{
  "n_layer": 8,
  "d_model": 768,
  "n_head": 3,
  "n_kv_head": 3,
  "head_dim": 128,
  "d_mlp": 6144,
  "vocab_size": 32000,
  "activation": "swiglu",
  "norm": "rmsnorm",
  "norm_place": "pre",
  "norm_eps": 1e-06,
  "positions": "rope",
  "rope_base": 10000.0,
  "rope_fraction": 1.0,
  "qk_norm": false,
  "attn_scale": 0.0884,
  "bias": "none",
  "tie_embeddings": true,
  "parallel_block": false,
  "init": "normal",
  "init_std_qkv": 0.0324,
  "init_std_o": 0.0,
  "init_std_up": 0.0324,
  "init_std_down": 0.0,
  "optimizer": "muon_variant",
  "lr": 0.0109,
  "lr_mult_down": 2.0,
  "beta1": 0.95,
  "lr_head": 0.0053,
  "grad_clip": 1.0,
  "warmup_steps": 200,
  "schedule": "wsd",
  "decay_fraction": 0.888,
  "decay_shape": "linear",
  "final_lr_fraction": 0.0,
  "batch_tokens": 131072,
  "seq_len": 2048,
  "doc_mask": false,
  "z_loss": 1e-05,
  "train_tokens": 1019000000,
  "steps": 7775,
  "dataset": "wikipedia_en"
}
Each number is 500 + 40 x the weight over its row's rms, rounded and kept within 0 to 999. Layers, rows and columns count from 0. Numbers have three digits each. The size before them is the row's rms in percent of the matrix's.

# layer 3 MLP down, 768x6144, rms 0.0542, rows 731-752, columns 4352-4479
097:527510450455547539505516555490495449533509521551494496414533517460428468536439494536513581459564522521472546523508464437492460517561469506472454511446531554537469529520447480550501482423480516538584569435513491512561489497567503476508415480419516452458489480537427598498469549422433498408510462516465503526488533418513477541462463469487565492502486469540497488562479510520473486482501
100:509583591479534519496517460547512528410502525472523550571448524506543526491488387468508543533512489481509544515509528562447564505499476459493534430545520478488505464467471512542503479552491500550487440540509507474500595524473483534481489491540512472517529438529498512527549481501452474568531446474529496443439470541489437465464558462508528532469565464454495475491487465539431526491489
099:495546543422544486494523466544584433481484496471468499442494498547481484599515428514500502468465471510550527573513532481493575499433539544555467530486466548452497521497476508520446593531519476453490541490443530535488475558578451513452521502542574544465426486501492441512511514524466518483576476503446522490505532539421509563455499443495539464520567470525486469417602440433509526506452
100:546485526514488520565464514517505534522447470497483510533498547512539533502531519454475455523513485548562514511510515530503431458491520579498552457496548506525501496433517460528550422465547543456517476506480480489485507403572470405519545577496460492464480467505494500425522508560485485456474529465521458479505439456613516466492492529556518559479452408556483533455499412533472448513446
097:463451511491480528541470474493438439491547467493484540489551535516475467546441526517474478500491493447432560482578524516499552512556553445529477589560490456441490516439466406511447468467553456510482478438540515487480469544466459466414489475470580497472512545492467477514467478484452544461483485547469483448501541508571504498476494519474460541523447417485479508509530523469426483506492
103:497535555472551491484460535490481549534548512475404472562546503455467413518499405465456492552464538457485482536533524448498546488545535549455474548457524520476493532434482504498442444505491451487483561529575489442404465423421523467468465460519495483487470556552492511475460441465511557505483538501457479534491442520461559488476538484597475427467526490522513508541477427461519498547453
099:484542511484449456495508488495579506521460537484438525500550476507504496482443480472568481465537505522535495550570470480492525476458493509505448497532555486517511541424472412529554489529409479454505565603485469577473479453570522553471502492455449496485446535559508530533597552442502472418507547522434489501577513472538472532501541550440456479549547463483427501531524534519495530445444
101:513466523496471483471558490584484568463493491471563471489487566515532468483530508532508488431479570522513570476542452497514569478500484445515546510468474482539530580535498472514484508507415481518550462465440519510467448465531470496498524497553497528481454496495510543496525483422538509568461474515532477438490438534538503553440528532521552423523543495550516548495461453517447503508513
100:443542570548559536506537477504521532460547483447429614504460473517455510473478476486531510493498558465488484387493449461475515592568507565503536520515480511490475466465533522424512501498451477514462457494465421505525545506523535511484500429552448557509550479477486507526472524523520522526440513471422538450556484563520516435464584537516502541527472628534451527562478495514466481559451
100:479476486460512465482498539538532536533550572543479522453455508475474503491467518540508506501558498469540479429443490515462467498474421517527533496507457530508483539495516481525534542471486516478490565526473536466546511461442506498569525455438528468518510510523555477441424465528469537495427488522522574567485493483514516495435502506527549513516514538486423485465537566533475529535478
101:536438503477418558534401490474513472491520537471554454481540570505515509536558543544505493505508418396500500521507474510487468443547489444451473527493490472514461433523495514585520476488478471529561470401478485525527475490514470571451535535487547509488595533484525505510523482424475495605535541430496557507482568502549547510504526566512452514458486526555530449535504458471538506478544
099:475474456514509440484488506446470459496470491532489521457494525511453485399531526491523490518468518509494496434429511466447474497501546490574465519491503432451532520543458490480532486484493538507469477561512455423528529501564508578493534512548503560548454572545465424567455513496437519559511408484577522488520469605524471479502495529524553492511503522444517517642517571555491459409480
101:509514554492417505491534542486421489496487601482457514527494529506516488462499517527458468440494555476452557463538478472529526495569515532511478553526552529507482490509434475537501440502547482506525492487507483513443441532516435532533502497504383542517537534531532544519426492556489462495546462492436527454501460521451539531535477493473508485475528488426461542484487443534493487553451
101:476527456579503493558498475511483497517517511545512469471520500521562496480497480519463571507533501474489441519526495478509469509530463472469514486479500566483538450536483486419487457497530467557496478421512439472517522509539517413527476486492514542450571510618449528491565551501540451600527507498473444458498560460515503577531520543500500480499470433595524469477563535501426527513451
184:524517444545488483466426517467471517524471556544432470548493462506520490523553497492485514542525580553500556502557490458503555540538462476535472476547535540499545517553534490528494492530507508500553562488521558452500500514419476477474501492465490517483556495444507561554552518564476494532473558543511462465441436396445407523454473582552498533496535479521493484557493495524435515507468
101:487499467474501530506465485508478542485491419491444557516611569616508472571435496528511535459480546456433513507549548484521501511452458521448494487467448383470464538457538483498470456528460475433483532468485448571501469502487395509466505480526479576491514547561543387495490501461434525505470516480507482519562464482424481533503526457486533481477487484538459571545456520530556486513516
098:496447507436524478536515500392453527500533538449461464507567474383562510478453517402469495483508531534512397554540539493489541451518581493527514418513511530505564501556499470568533572556449468538460515435465472537538439504501525465472549493459458510519481509561463506450560557482480531529454418493474534526494477405504512454490487447525467584523513512488501458507549492478435552404499
100:500547523499540490468569538580512497511589483479545583494509481561439515489489425493526526476536506481462487536533478528454403517487471459480517513453456473447531487481518506486469456549538479495599543585471520465520465486451561464520599487446527522538522523504486549542615510460477461455489410528428495518515522523524640596528529496465502507465518468486484480583440548523515493505439
100:520578528477547446462527575533475516542564496515472508478448470449521421468459500477512439519536471443467510490563400472540557551552521507461520552473506473548526447489467468455505478450491501493512437526458500544529485430472572464441489583557534582501465492439460535526507527488556462534466502457495496498557488530535482504575483519540472570471445557426475495485437512471455530501530
099:513534560561461495527587474515506469495538519512575464472479488563525547479445482449511489477494501583510518449533472520490444545434490490544517564487515483453505503467451471532437477581554481540441486541518541441487551505494474522474506529537547502516525485476499503461462542561520477568428491442485507514499370471504535486531447532488542509504480517563478485495490547462558516537516
103:527528487505524497443506489514513437498446514466477502528432500474548523460540488522439521452476485559513525535482486493497519508503598439505556512452554487404482482445542563486507434477498505517498561480456501535458539468527496482466497451459525524493542527486503446527447499507430548494525515512534553511551505477505551594524501458457545470519522507492451520488551556522503450440437
099:494488448546507490496587527557527503502516531524453525472444527444538487526470516504487594515477501452553433505496523539496500501484504559500475517559451474521501453516471464408513504449480513468437498566510587603494463534487512464456490504457491414509546487562528516565577535568485627532490538522530533418369535533481479480524499447490455429433526486487528487518501463508486504547484